python train.py --vocab_size=14066 --hidden_act="swiglu" --norm="rmsnorm" --norm_place="pre" --init_std_o=0.0 --lr_mult_o=1.5 --decay_fraction=0.795 --final_lr_fraction=0.0 --train_tokens=1162000000
Each number is 128 + 24 x the weight over the matrix's rms, rounded and kept within 0 to 255. Layers, rows and columns count from 0. Numbers have three digits each.

# layer 4 attention value, 768x768, rms 0.068, rows 730-767, columns 0-127
096169166119118167136089114109129133135122116149137094185131181125132169158157155161111104097113113118130168104162094105119120142190146125141113066141147133147168107141115151097132134140185101111115106130099132116125094158116146131076151096118112159115110118119144148100142116148137150115133090129161128124127160100127143152142136108126142118124139105128124146147112150139130131141181
126138178116093145081135058108140103088147118123121115129139138154099124117153099053114146156158122099156151154127147140103099155124145133132108150121130086104107171129095183131084134113134093153150099122089106071137121172104137126106129126109118138175158123124108176117131111118092123135136102122106130125148119117115102096140143088117113104106129170130119149144188133106154141147120
163111105161128117143118121132100164150156104144132163152131152156169154127101116125113144147130103128152128140148122101129122122110115159143131150099135142115156113144130141099129111114165115069120180131123108071132130125132199168120130130152089132111159145157154168106108110111091142107121146105145167126143135093160119112141116154143151117134143116135177185139086143120145134143070
117127142121149127145087093120110133132134143164082146140140150114105073110193101155118164161121093144135049127118085124132164151117169109114093083132105133098133097112092130132098094140072112113134117141142074142117126147116152066135132109144143146148081070094182165131165118127100148174113132106165164094112145132111128153152100124146094167110155137113125131158132112126153138105124
157142129143109134064161123138119105087098127139120135122146095061143148096156130102071139148174124195137067131142063095147163110138154102083115105138109113141178159133105140078137108184121127158118112177156150138142153184120164162121105171095130146125136124157114204114165083124177134173154131095135113153081183118109105153095168094086151163107137148156097122148119166139162104119114
132169100121128172156180076107103150117137117162136115108118144118153154104146110094141187127115158105143149100120158130116089174131134142127144090155111164114134138121069125173157092123110128099117146113116105165122106204186158119125128123122122121103100110122121134199156157071111119144121158118118085120096120147108165207131146122124105096112133127137128141164077124120121165132058
108138134161140159144083177073159108136105083142158127114098149125188106115114113155187157114097135134139153122100136134137127162161191108110164143135151168182131110160125121138115142132127144110128136148107143089167144099107146135142133091130114106118141119087095134143116101140103124124139095179125154129135136161106155128111141109133167162132166086157120120135132062152110164104143
120125143156145107137094121106132152197146164140131182099127126117100166143119114166098138108115156149113107143090138153081139117119077123130142083123118145142158160107112134132127165119118110118146086143115150161137189118140102112072136164121101162135151121164164202125157122103138184111136151128132170104120152108178111100133121104114100103083175189154162173106091154091155135112168
165182102106106115128104183117136081066175135139137129086101143163145107103100131159119118186118148157157077113083134120189110152170141087111148123104114130101118163158105125132089106131112124130115141129150108123102103137073133130084141125105107106150123170113133078118125091143140127139123121133093134083129125116147104108139158119129160163125151163151107135140161126116070168110094
119137155172090163102177125137105116144141119101134151128114139138101163097093119153139123150090123139131162107141114156091172186109167100156097126087121143143105144157035126091133098105157163160167090196172068160161105185123095118099106116119135146171161170135121183141148117090150146164115144111094094107136170145185129103120097080098106145159083145150114097130158111119144139146121
112117139138126139110162166127134149147108172122137110145155114147129107103133177170109155181140140053078162084077149119095170139170150040094092111109148084122122153158140143154148109134134142077114126109127152138114133142143123130099113131128102111140130137088109141117077098153119126140138119134197140111102100119129135117129102118114138144075092127133183077119113122129135150117057
152152134147098112152160129104151161120142163108125181133093159108172089105096159133137122121160164138110125165133160127114105152088133146164099123128170157109100110174180126129137150156065099109105126119118122113121126122123122170117108108138071166093140119123123107103087139108135111133062114112123130118124117138107082164113127120080104115136148119115130090164120158121132133162128
169153097084117106176103122107199107080148149142176147154139091159135087163132119140140102117107150119117106135157164129114128158152176142068083096109146153137149127107159096084134124110170094108145126083096096125156141137161119129171127118142151127098099095134143125145178144118117077118103111129143141075145100132103174076065172085141160110123139130171131089116081165102139133185145
121173100127082109144146115141120126101131148130116162142101113139135140102168132087081155128119103151150130156112134142125111129137102138132076121154161085076163105118132118169116166118064132105106124130116132172148128113129130130167077118120152142098097130125155193172094133102125138159063169109126090175169111100167115146166113119122173130121101122136120123147147165083114119128135
094158130101137162181133119116137163099171128096120109123100107113158082089143144114131091125138151107182109095144127061141099108122164087135154137146156129091114161158106120097126181154138125116114098057127092073165122122128140119114111113097139150158129143134120110089097146162105125132080157123123120152106131145132091129144096173108130153101163136096111117144108108178127081146098
142118142140103074111151135155141152118128131112130143171157111197123168139111130102111163131101099095113128134155125111149152170140115123104120092145137158129161092140140144125066125109104123135089088078118124119115081109132095137136167132151117125118101169092132096122140151085128084148176065104160127075106167104122152102166169100119125103090098176120132062152123087123127100196100
193138141164172150140137144146131142137121067135110144145126137129115100137130162145112075083139117140159193100143135091142118117086121159195074127094121081113131124191137136156107125103117128154155114118104139156074128129163105131121156170050081098135099149108136108143122116130132139119122124094126111168176154150153169170107150141128161111133169079156133158082131134128123163118119
132123132123128137136154203189097115121147147066140127084116136152100138138100147121145119175099176118156153160150112117114130149113123099145121141146179149118113065114109133132098120136118150149125134151118118113162164155139089074104116113126106127104176094126131136107102097172176117113066166065181105147051165153119142100131119151143177121096167114083158090115078140086141158161125
098149123115116116092139079124103140150163135128121133166157118138099165095147135155100118158151118144114118107094145150156141112105082146143126118146134084109151113191128144127105126081128097112171133129108133093140151127182114130106139109152125153155123098152140139105138115114138137160181144110173142137071131102168166066102103150133097147128108200086114132097076103125160124150162
114144162101162175147121144150102157123101102115119115117092169122120122152132124084118168101133138142104122157125111133128126200163145120107131111090129099114104150077164113177122114161104114186132153108126147134116100119153161080132125131123195142112172106127131132155189161140095108135126155138153134157109148124117154105130184091095102153140112164131170133088118126098159148133080
130106172128166123136136130094135156139061142128102173163137121079116129183117151098136169168116166126149113074120125128168115116103175146131080122113134138115064121135146131127130070152115137183141132165101098106132124135124161113144126145119095102126161141150129106122165162133147082131181114157132113098136100127140080147128110091121127181126157130185143151149150082132117139132154
136097096132135095139146168120138127152151114141138106095099102134137128170149097156088107106148099151124106123083112117174103099124174111119175113124150092141125162141079130128088172116131222088132181135142155185143099122111157122149087135146128154139145107104125153171132152121142137124094093141098163142128072148137098149123145139089147104102123107134146139124097136105124090177141
109153103129135119092109116131127103095109124134129136140105116142106144106111089130104155146113082130095117143169155146136096109125112129141146170127133136100114093165187141106099124127125146169152123140129126101079088120166149141147130119157129115061157109092131161135116067156184179074086144189090128163149125130111142051119135113142126137185150139131126099128127179139084150174097
153149130183154112178124104121109163119147092113125124146113138111089125040105119111163071158093080116139124153129125107146116151122135151124140168117151126160118096123086157142122114103145169141180167107141110138164120146089112135099098111133146201156086137111091141153124112106132114137147120137131198135176102174137136163167152111166132087165149135110109071149131154078079134134130
123132127077147100098147138146165112104109161123123115165193161163060167162087109116131165094144097150126099123120153108111153167143160143111106129112058126132153131190136143134134142115135140142157117157133144148178119123135155153164195105196159083117095093141112142114135111137218132123112114124082135120099070150103134119158148091130130145121152146131143174120083118132121140099153
115078134150092104166149142115144162122161137102151111127147135143109127139175095149119108105189121130135091101124082136096159152147124100085094164100163110079115163109121132129123136152149150129133158178112160153113117147161154172131105096134134154133116104137087111121160107093122125135215128126144131111125150088093120119146183121107123095097139082151116118129094054098098108146060
147121148097147132165139198100128140119105115116168108126137141138158171093158093166129145098130146114119118107117147131088128084138153127129170130142152125115116110139090114118142091108131127134152092151135077088126150077088103110133091128123112137094136160131142104131092114092165136170113122122142123117132125151132141171136152109087157126115126137166112118150103155111127133137111
139090143089167143064099089109184106142073108113112137127128127113109115111168162159107135142127094097166121124142103138091079119091141109133145120134155111164156132134153143149124123124122166135145106116138121109087150137159079164158149110130146116135181128087151149143111120130135080127128125132099120127099134129183133109147158143090100158131123095111108165089127145123118099089112
111131139135095131114140116140161090121109117116118137152132208134098107206088089132124121137109103107169136141146193122142119110104171126142141159130080112142094107126095101108094130160076130100091115132139123149094092142097154144171115163128115140103147130114109091117123101156171113132132142147116092115125122087133106106111153120162136091167121154119149143106093137125134126110076
084117106133126104116121144055122125119141132121130162146128130137082088105070106188087131109119101184146119147112145149112118178162172145090172135105141157110197135125107130096124123151135141136102101075154173178153094153145125138111126087174139136127096135135122153130158144112132141144092106130119148117139137107162098152133151164162140148142115165108143129109178109132119137192107
072091100131137142100094173183136118132187134098147128113154145098145163110119124127143097140121115132116107148112152120120141142185150149095204129121113097093135106142067143154124141152114077109087143097132137144161127092131101136116104122127176106108136109164153107120112125131111109134136127120105146116095097102087159136130137092125140113112137108109150127150086137098124120133172
151123120144176121153109137171137120150115137135146121139162150097136168104122110104106158137152160132141133123135147142115129156116136101125170121119128176141126158153163141074169131106112149140144148112152082117138105124113038146160110095131136131132121120115122138139118139149133083140131119129124143127132118169096150100164162170121110124093124099091117156171148143147153110118132
142151145183115152100141085099120122135138114105111145120124134180136134084069149116120118102142097145157135078150090111104108092118183100135207110150131112083158145122139103112159174099149129154106136155142147154158153128127143096157100120181150145138113134107102109065129154091134124142134145139131139087081116125085107116099095142163163165138115117136078140095151096100129103092177
122098114084139081136090110092151127126104088126127140122101109124147158134118154120155138122103156152119118113123142149161159100114159131135108126120104109126125095161125133133096119138175121114119168126172143136144102135158093092113128107071126108133107113142174106079147109151147109111099123137180106139089084159134127120120079147151109130117113165153126114110104173128123094076108
123115123064115124110125133091090134185128119121109121136149156148100136141147091171120125129151112133151177146104138100164173153122117136115104135137183152139135101121124149132164121155183148135155176100139121112123165123156147115133111091122151120097152153124073102156180125106148164081109168107131126153086112088081104087143107160146111147127104104171132125125163169106114105134096
155150095177096164076131091122075114091129150084116130155120118125127197140117164132152114150116141139181124173084084171123140166103128131058157097062150189073154153131103153097124098110145104215122128155150090162152126117124114122067113119090088110109137102149122148163099133116123078163131149099118124104131136152114105114150127130132113092136104123107075121078147159121149079102117
114109176093173145157115113096145177147125128126153109118137151133169157137121122189130135157152150109118095136146113135140099168152112161157096119111170060115133117115138117116115078208127156134090110119129151138136119159164185084093132079046134091119123114123113102151131112153115134147133101139124110172153136093135121119114127177163152148103132126101129088107147099147157163159102
121130115124122114113123147127106158158098107122148119134156154108135073149119140166127103129118093135047142134085143116154166125110091136127125159207132078070127170141121130137150145156108138164095132146134147074163126124119093108128069111148178117134115102115133113092171111088076156119103167135143110144161111141156116177105115128127116065139077115126121115144129118127134086147115
# layer 4 attention output (transposed), 768x768, rms 0.0939, rows 730-767, columns 0-127
117098089146134135137152092141121091129114121111146145095128124099096147137114167154046138131122156147144137121163119114157140098127112115133139137100081095144151130121165022109131136091103118126115109098118131137105139105116126133118115131118205113113158136141137136154139104152129129107104128188122137108098139155127173138100130056132132143121161124179075103120159115125152122091108
117110092086174095082100158185132161120126173136151150131174081148062110116133116152125097146144126098132124109125107142114169116147152125129182149109108201146125109086140218145107163110085138134111096149140143112149141118185161122131128224076178129149138123101127127131119151077165106108126142101115123177147117146134093128158137117143108079135125130173104141123106129130092107149114
111159121150152141131168142124144168113104151164176106175152060124104128137157132100138112112125117122136145116150143155099127103131173147118137153165126173115129169114144059142118089139137125142095119153134098162125127133119114146098102133112108140099130128130107130112112147096137130141136113126119089173112136152145148175170170134185118175160125096129119119112074135140109115129131
099119116161155137103097108115129131121133131129138138134174140149125116111130079096145141122106125146094127117139095086119122169086093138131148140148139117126104150102094130138138154154139153096130124128134115117124125105130158169157061152080127141118102151123131161142144141149120106096157154094124094076148118111118161148081117095109130191146107120135110132129130145090090107179194
119123127111182106155114117192108152159167127128125076141051158093083114105147148132113154131102119119081097121155104118143145103145145114147108103113144154103111101101169099160130170167115125112090135124126148120148107105128116092128117127183162162115160117086153042141116136159094101120085158126118159132140185158154144126132085104109116128137139136188153140137143148143133140102118
082144108147150144126047154121159126158142102114139126148097106135129149092147165158133106127150147110170100131112114129138133168103124141113110139113110094150124121087143226136122142084094155117098114134130184126122110064119082148125123134166166138126119161168145108144150154098119116155118152094136146151127130150120124073128103105107100124121090101138067134137108124131137097101116
115136131111148111122144104162142091121098142142138153117048095117166141163104084147144138141080133124095115130115115138151120111108153181129126172107140117135114159119089153124134128141109157154122155172135125136098129113161136114142116127145118147125130125096133148144122146106116153149163126111112132136144095107101147130160072122118135154159142122126153133155153141122133148110092
139135105118107183108119117147109121129106133085111187133144073094163123108123160110132111115116120112133101121105147118118143143144175130152126147092117150100156121043135221134101098163140130147090143126114115130162139118130069182097134139202132143120110107108147088130143084106136123110127138082149117140145102124103143178141091101118152140122100141108113107139137115104145110147115
050141129130138114170184139192142178136095143142147105136156094144110120168127146140138086112148150148087138106147141143089185118151122127110127097137132109132098099103115133116100156165064126118104172135127122128126137103124128152157164116090151151130103127107144159111172155131103196130138123127161102125111132117171089095115133137134162144151156103122145136119133112133164128132144
110112110165099139109121122105115109099160157148138072224121143141078087118175126132118125131168127095100140144125173112104135066131091135113100154143174151150123102067090044087110099078110141079125106097119138105119126155138073101087115123121128141109147164159122148128135132150122124080135116152074130163148102118125136145099111127096134096100139157138182152092092085100161175152129
110130092111128191170135113133125144129125124142160137130138131176136089139142130146157133147152134151080139139112111092111137142093127096114060195116102145128122085105146253124150127179108114119142120168138112148134123150099149118149104143118152074146160160085133146118055089114121160117154107134135129162061119124136180109093126132106103138145162163083116153141106082125133139144154
149136108104142100128106166144117144094130122095157143097118131110092139135114139169094129121139112102172145103114089130138116134151122107117159110140087086132125132086166070126127163082140146149145099126119118118095132097122123185115105137111128153107133094154130111149137102135153146123095120164122164102085104075158127117110159152144120081129100138141115142152141112142129080126149
160132088121162113134167081086113137083141089178144208089105155105150111131164133128156098093104122126113107122179074120133150087144093158089110138139114118143176129071105102116139134158125189125128121104131056154138141118123066126145105115134141162145117130139139143151125142151121076151115129103128097119114128163108115134139091081165152125134139159107136109112149106084118139151162
135127144090109121143130112129125109166090102094133108147126113109115126065105178118151131111062136101091185127132149131121139174110140103133123114120131159136106098137103159091150118148105150099164183088103155100129090118080132159117125161105134175107129139135164096121153181116171099110097114172116149127089158120179093136081169135192130091133158118140142118153150089125113120146129
138110111142151126109152148121131103125084141100140135114104137102164125124127159118127117114132168089152112103061139116168169154166173130096156154087145108173149144083120129115109146141142157116155155129105125117114152186116171122141112142141077122115108100052119121122156144133150138093144108166117111157155149108116099079145140126159116142168056155137176119149105100138106168154154
147106134109168098127115098118106115098109103077120136128172149101130096107175126194137108140126132128121100145110116120096114128134113106135134096092136116117144126103077191165140111110104072114103099111124117133155151194134126178159139134126132098135101135111124067123116120136127122140156143139096110133098127104171138160129145130130133110160097093127083176124105181072106185147092
128073134123145110126108128133132102157128100083136133109132144131112100151127101110151112158148115137134122111114075111132123114106102101150132085134137124171128130141077091083106089155123115149109180153103119145188194149154105102149135143109108139115147085115101117111101151087098138129164134152135124116140147145109107135154102103091127137097122123127165093152147097106171158107083
148153144117124144136160137101118100136135135080136118114084135121121157143119111133120125159121134121104157116104151056146152113122130121154108121131066152118125127174111165164125127131140121111109110145142131126118112150121133127101131171081095082117151099152128130117165133135133197118150143141116146146085132145104133158127119119102168098145111151142086133133148132145143149135176
098158089113096192070142088114129095092114135155119155123157125156144132178101143150090197140163084144151104186136072073128160119138121118167118134111123112118162172096122041148085155097094070176073142138105164194123164115131128116127155113116147129086185147124115123135132123117134112106121135137128118092085128162161116091170141114111137143113153155117136101124108122089164128120127
125140167154092097078130126098116166113100126057135121115075141126103096076109085129124117112131129166095154126106140142137131112119134126143093123097078113138088127108137098149137164173118153119112139146111172100063124130141088179172109161158156086166102136186127125129110157073176139089138159126144127173120100117136160137115166101088119111098172131096110137161120074153155138118141
132155104168169136126139130112134149086176131116156148080137102131089106164154114155117126108116085096110125182123162148134140103140107151147094117088126157128162109127134114057143157115123152098080125123114157150144181151117136118106173124062118112103171141096143119181118133134098141066127123116125109154173125141139118134136147127103129118141160175138107120112160162099165103133158
117101139146126126137113100118143158137163130037156108157100197093088100119143197132145129117099150144141093099134113155147123112139127106104166211093126122110099155133079137117105123123156143056144100128141107136142133111124116129150106121134116101162109130096141137074161122093131121125101153125133114116120115122123107142107115060115104106135145119116127129127164171112156122138151
114122109125149144119110110138115158125163152101117121147074139112110095110119117148137144127169076140129072093113121119131150126087145087143101103147156129126169144087106088121126128122096118091145139138146123137091148186118120117117116103098141135125113133157101157133100153103154150125145132125094151105116132151097105177095145081119141106158131147126143114176113130091124039199123
124136099150096192108135109130155145144130155122131124125123159115181131103178085084105182099056151173157153095160147122106152112132113121104176121109099162153135133127098188118080123182147130115119105142131153133130120117063120136142154166136086185091161121120110111098160168137075109146148100131137145090131128148150146150093131125148107147144159095110150141116132146148156140105101
182094160129141125173116125128126105111132089055093161145109121122106127134135111125114097154081131121115166140123126155152144119104107104136112125132145154128144144108100112145105149147131106127115103166151102112160138116147098121101139076093134128161114143095138096114107136154081158113093082131168126143149110131139092097205166105107088171126083106146087136152121166115092128140110
170140132134131143155140143152150110108133113079153084164106179079091122111096145132157147102087143178161143140116123089094129134164134098157111092132130162136137140086114185157118139089170143105152152159113114121132110104170115135134152130188140135132139133138080175165113166137139141119123101125152153096155147104060104120133109150111111128154094103141150069123128102117172132100130
119128169124135089117123111154147119165115093122134109156122103080172106113121103088117110083093138141166154162132144143104111127195060100135160097124113096100121150161128075168157097154103141130097120124145139113121139137162117138127142129153111123110127154132129133149097139111130128089126156115116102108086171168096089122145138108167120137152161114162139119100125160109085113142092
114112127118137142144152142099149121122087116136127156134112137128174117119127060149108111139123162090158122065088147117128114068146114111155101112147124111061159129127135132119125098085132138110119131097150102085102120097086123118142125133112132132149136115136098136113100082161107106195156072155171140131119149127101158141127102136165120101090115100124073153184095139096104110115131
152110163142132094154123140101095144153113119120166173138190116180116113126104141107160159161130167109143164169108115119130140102140144116105136137163178101131119120180152127139130071119100107112104192131145119170126129116181131132131121119135131127170081129133172149115127137116141089094126118142139164112123156119144111112156110141102132089129096154119135118122129152123121179144110
100133151126145126100119159122156100081138117126147113152061094119085145120115111109161145122133112127135141114129115151112165080138140122163120130135127087176122194108117131202147128158152100107123139137159198170105091165094148095121127107092153135151160137122142093108157164146081132119106168133104153142131103119080124134143154146136094101139144123156142143108131118158118177109117
142131122128114135127127128127132144175100125131109086116129117156160157113133138079111128164154097142114121150118078151139091164138145151164163126109032132140107123137120084160134122130110143098137135145168167143148122137124184148128140110115114140154081111088113159130148133161173151145088119125121158127120116137158141157127081125150135128087138163154111114118118122116131172136107
145172133112123139100138123092142136127173125125165141123121130135128094143144113135159096101115112141069100168127187132117136132152143134151107121131151108126182108141110147107125122133148121136070114107109097124129111134158121117135121117138105120180122120112145117129141101127142135133140123107141118120107143140165156089088124113166153127157133123137135112114076131155146160082103
127097137123120150157111141113127095094137137144154115111116109120122177180179092103142124137103120138107096099125117155144129109140074150149089126131121119125127088060103094123127134101122115123153158145111141104141147126126131155142145124151106111115094141164114152154165159141161128137096078106130111096125130101133191127111118113086160104133127148130124129126124123130114136160092
129118089107203102129142127118132123086118112119141094092120154095146129133127153136136123126168103151127138146143187110149147069136128088152119112165136161129157149107140138099103098127150146126143082136139162107110117123097137156192115157118145057147151141091119108122156113128141130136113071113096147109119106106157119104158117196119149108087138121136104156125133143139148105132144
084114141113147098158089111195094136076121137133147119111160123148112111176130116139107143118095155069134132170130157093117137168126120136103127090129125089069074142136142104127135117109139128128172148112184090161114093132142139157108137147175123181148151103179112138135097140123087128131102137110135115130148152133126117128092130117133096146116149140086092137175117127081129147151137
147100113073136131123166166126155119136171150166150132145129126086129095110165166149139151142170075179144133095108110093138128130063123114154109136109147158159142138137144085133128142154099134159084120131137127097126104111167100111152143117148130121095092132137139135115077111116131089092105138100137116137150121149139124153161129109140150099108157104113146154104133144116076133075119
153119128127163052145131145103094113168138140134108124182127135101119140120138127102116114113085130139112132107144089111113131107091134109145114127155061130117085151128199150098138113081148129155129104131107117143146154144131164149121116154164110161096158133122102146128111097151104140119106117178134194168155089183134142147134124135127163156087130159132140127146124109153132106118116
113146091139115085096118149155077132099149089176132120136075172118098120089142139126102126097138121103158102119127095093105098104147169155129094105121185161162129170099102179120164155165149111126114104108145133090103149157127149117117108169117147141137120120131153159162125081211150106104161090115128147094112134157150124145084130129142124063131124107119127104137163105177091122118088
# layer 4 MLP gate, 1536x768, rms 0.0761, rows 0-10, columns 0-127
173145162144095131083154130130163143127105119143146088129089128157164116132134139138159142125113172086121124114149140130120166105148131115096108119118128135095126183110086124116114121153130101149125142075129108108166130156142183125145140153102121154125128155137160154149144161089113166127101114123148135157123133124122120125143132143140161109159136116129116118125107148157152123158120
095137096125180130100088101138126125116134160173130169141146154132161161106133131096186112130111125127123130125149135123187110116200134106156093120102143113103119151149141132107169124153130101147142162133106153142162118130107141128131116137117136109089108105106126141107154111123172133109118142107126115110096128149102110146128092161156115136144115121128118115135118123103131129136125
102105130149121161133108121137092133112106127084118109139091134110172132179130085113142077122126143135105118158121117123198166127151125123210157143119156135068140137132125139178123098146128155109111154116148127084109121127135113118138148131125111136134146140137115112105142169153132131134126170174163138157161136128105128131153140150127134170163139106119138112061142093090109134113114
108097142127116142103089155148129132111150107171119165124132137104131125135148092112114129106126131127164172099106096162156153146106131172145150157124144157091163089145128100159116149117145125165140098110099123090097132137136157133153144121144136127146143113157150119143109109167100146132137138166159134106172119137121122085142093123135135143102137070158094104137170159115099157139154
067124123110132133129127145126104129130133136153129143128150152121127098113178137131156123130132112139131168095146127127110156125099099141118150131119103121069131127134140102079090133122140130139126137126110152123139183103136130136116148137110144119149162098109113159146145147155123193108144173103121148119150078100153093149130137164105160127130128134138141156166128113116144100141122
094157171153102151122117139123135148152137103157113147127140132158130129108120096112122110108120102129166147101126125108112140095098111163129141133132114142084126130134115118152111145101147086165133158128137134112107133129111120109136148115140151127092196118072162152132103076097145118117145140106153160086122110102118147148117166150124115133107094125146139143170122104106131113142175
089090177111125161136164127121126078125090131156109138149148103093168123108124122177185121149131156154090099122113131157130154135126152129131096096103115108121151107180119134108095139129123155146091125126107107158175166156126096147134125138124134099109123095147132119131100146113161159112112140130129161109145179101108143125153109109139113138167107158137170147095108134103116125162097
116122132144151158121127120138102145129136156145126100135095155117168145160122113139143097123160135143140131096129154149141122099124126142185102146142096140151150141108130121120155116135108109137123171136119125135121094157127146136121130125128113151145120145139141127119124102163109116161119107120140157114148130092116148139159159134107067145072155087123136093088094175123118112152132
161117128144151144141128097125092119140107112142123144125092160110157092141122144106146188127173113087110131084134114119148083151118131095105172148118135140076113165118093122152090133125131120138107145135138127124122139146110103094109087126115090114115112154114115171133118135129129144147100128091122165139183088163147140149118118136094125132091101143122110185138109102142144112101144
126151138111128136117126106096159127149125131159159137066123125144142127114158119091149139150135095096132144160119103152088100163150094130138161148148124106110155097111075140149136126148139204161092117128123131128163065120172090113099142089121116128112118151132156108122124111102137113128118149121097122163162142155107130110099122111130096154058120127168154115120118122139154138127098
090159138107141150177098131128193153129108139085114126181126179142108110129130121108092065107144143126107155138083161115099157102099095100124105151172138104174156084115152106156167161152141166111083142145117060126126138098160139118115116120115137122093146155092179102103157160122130125157197168114096139136173142097107128121151116141107149119111137120166106098142124095114120103136092
# layer 4 MLP up, 1536x768, rms 0.0798, rows 0-10, columns 0-127
128189122119117126171115183078115132142127106148113114133109108105122122147121128096145148121147132114113122106108141112136132136116191123125140114143118180140122122125166130110141117110104138112095121102133103162097145146124077139128147160175129135181139131153122104123155088147135125122136149116133170124133145150107157084139154166096090150131151136100115087137157169120120098151136
124129163128106135157117133135109151142119154132114139112147168091091176098108120162125159126145153147110133125119170092119167096131136163099127136109128128160093145123105145140149139128139175112120111118132156122141132080155143131112155166141115132161176146107131139136157156123137113156117081112167156160162092137141152110115119128157166142158129120096141158117108147151141152154112
110115159143119127126132115083086098117148122113101154098119130154148125159120129138147100125108150093110135116156183142094104122122126119131148119120131143156144140159132092089093142134138131153088134133090146140124106163122123181101150148129165167097131115067115185169119121060162105110101167110142131129099188207125138120117113138075117124137106154143163131169141134138149112159102
114163143167143078166104101154166113150137123102110100114114109136139117148159117172140077133155143129128148113124122159112125122106158091108117076135145090122180140118188114107137115155158163083102130117117089146134115122135104125108092163184070136145151150115152156144120127104116101125112094116152124096111137138186121144148132138184141136121131129106145139098094150155127154131116
102096109148108134129123158116199164099114145152129100148106147107106120120127117141165134104109115131108096116138104166134162140114130127172139174161154121141095086151141158099133114117145179139134133107140146143111159120128117124104139097090128143148102109137115119126119126104120137119128136108144128106138115142104121196126128109151130135119134090130125156146132078160101132137131
160152103116109134179111120057092116146158146156099133105106117142149122132196104117103166142123107122125118162133127124128127152125151099143181105144136099113119131146124146162089152081066112082151096153137127162121139190150154106120125126113146125141127134161128101151160134098157132137092119110075145137138096152104070144180122108074189136123157125122111123132126165154181144136123
166117103133120131155152181154133083081080152119113137158130106152138143142131164168088152125140104135128091156124137098175128180114153151123146163110105139102143114090113144075120151113145125133098103129125104145115113174156107150116108160147170141124149129149103135120147107129143157109108117128112091114162129093137129079147121126115123105162145126106144157111142142124110137135092
071112100129110111139140114095123138115103094144126148113146146117139139143101129146134114155146116173080144174111120129126092128099124090157137107082136166117157138137096127090145146141122108113111114178175108141095110125142138114132159152083116132149141129143116134150143110102111111126133123140129122170115066129112129123117116154144140149135107105124149124112147128092125127137127
132099088119138123138126143108107111161133143117114080146151135086119129136128093140104177161128120115152133092119134116086129144133101119131128106091130119128094151116146127173115110167136155141122098130124138138140159167086104064152134139129140108107113101138136113123079106153126103146134117141143126143094138119126109157107137096133109168127123101114140160149097108106163112137122
128115137171124107106141115122123130146150151094155135125113115123085125121114108091156104143143091109079088135132124164089135122161200127120150125106135146124092150091113138137124153155082084130102171158102129127118131116143095112129122118155101156110147151112096099091118146142137113120129158124109107142099135172128107116148131142113168122169108117087134172117144141137115168136092
112116114074113091158126152150156081077128111093191137141038103159126083156143133119131115137158113130112142157082089113149125139109100110140124138093135151087116146161145116114127137140095127121113128136112149162113094126156153090105098112136135108117131100125137141122090116108088128136130130151100157108116094072106092148112141155093137135157158135136137122110166108092115097174157
# layer 4 MLP down (transposed), 1536x768, rms 0.037, rows 0-10, columns 0-127
116133134113136137119138114107123113137101113153116145138090135142104122131122140153135119107097158144154074102117099130143111111123113126074132139109144096129114174118079081102126140184135146128129103137106112109127128175097120095144128115121151150123136155084153103119113132108172118143144154101140126142150106120135133143104142127145142156126145130136135142172150110133100152138101
155085183122120114120098099089179170109123165163155123114129090105129163141103157183162127156132139203111114130084131143140186109147141125112130141143112080135084116109118094137132115124122164110108127123098137123147126137122144108106091100134137168131113120147148128095139138113137148110118131134112162115121127122094145131142155096130130132122141160131103137146156098107123143156174
120137120170138130152154107163098098079106122166113138068143108091103135112160148174148114129148132153124138157118137157090172113133099134102117115153098126140126139150109134109145167130159136116112137118150155120123124093109109115140097116103125110102181101127117096168152120100142136157145146111093140160168193140148069128131124120134070175189121119171144186135130146156129133135149
102145156131103138109133138129113151120163133076152114150111142134147135140132108128084123155140109107127105074191135133118158150127096099113161104188116113121140107147142227100173112155156166182156116116097118111111159100072157127108112125132143179169117150107134171134154113171159136112093112168109181174103131097115103144126135149094105151076119157099139158128166140156137160169130
076150126097137159100149143098118108131132133108096152098099158170135138086118127121159147163109134175187131119162137101148123126154129153112091148171150109135087135141119185123115120086121160132135162114157158152076138150112137102106127112082150118119137123126143088191153151157109145116105136125071139126154132120153118150099158126133128129079165104121123144114058124110121134096137
122143138101157146150122132151101152137136148115111089122155154104143122130150118157167161126092146134073097141143086127157121127141110110102180132128081136115096107099145171102138125158117170137116154134095095139125163180120188133164114081141106130096126131126174151146102115147130153120134104144153116158133117152131153142100089130120147129159119163141131139160109108117109139114086
134069164141168127122103125118162110133111101164129141130161137131113149095155113091160088180126096112080146100164118138176138113086137132099181160120097129179094109112129255119156092102115140121142103132123103162161130102135106099136109170116126166123148105140169137128158157141129121087131117115125110109110148131104148134113153144138098179081132095139103102135144172128107128112141
137132142146136098132147131150145108166197104137133124110119076138142171116110100114058141126112090126137131137130091123126148136110155141125124134156115126169141128131099138119093110105120122165103115088105122099097179106155114121099143123120128092102123136148127137105120136139138113120189117165156119147101141159125132144132148114125145154152130122110093135142131143130156133113127
144101092115127126124133112132113121100146113168167131095162138119138148119114093139100105162144149126119096086168104118106171137099098061165137155117131130141066129116127169111132120133165144163154120103173122108156105137128131079176103105157117115128124126125119149137185145145130088141161070111131139159136060132149105099161121096115118130169173105101129112117125118132083156125125
115146156182116128133066170137155160118161151108124150143144106165141115158116160172127144115141156109127124128120108092124168160094117133098090122114137150115157128149115153099132128123111142140135126161138105127100124111165126136156132120115144122124179125134112144119123135106147100089106150121155147101150159106119133132153169143163095131174117170110064096109109070111151140139143
120113107124157120104140123133181120101128087154087122140122109129125146139121134104141121149095108148118152170160145110144119121152187096092105111141129114077131126127114103125179116115143116203120122102086099114142124158145122153154181123162112135114187154068089123148120114177115082099079141128130146097150173092133152133109120145089109117150114136107158113115074135083091143120116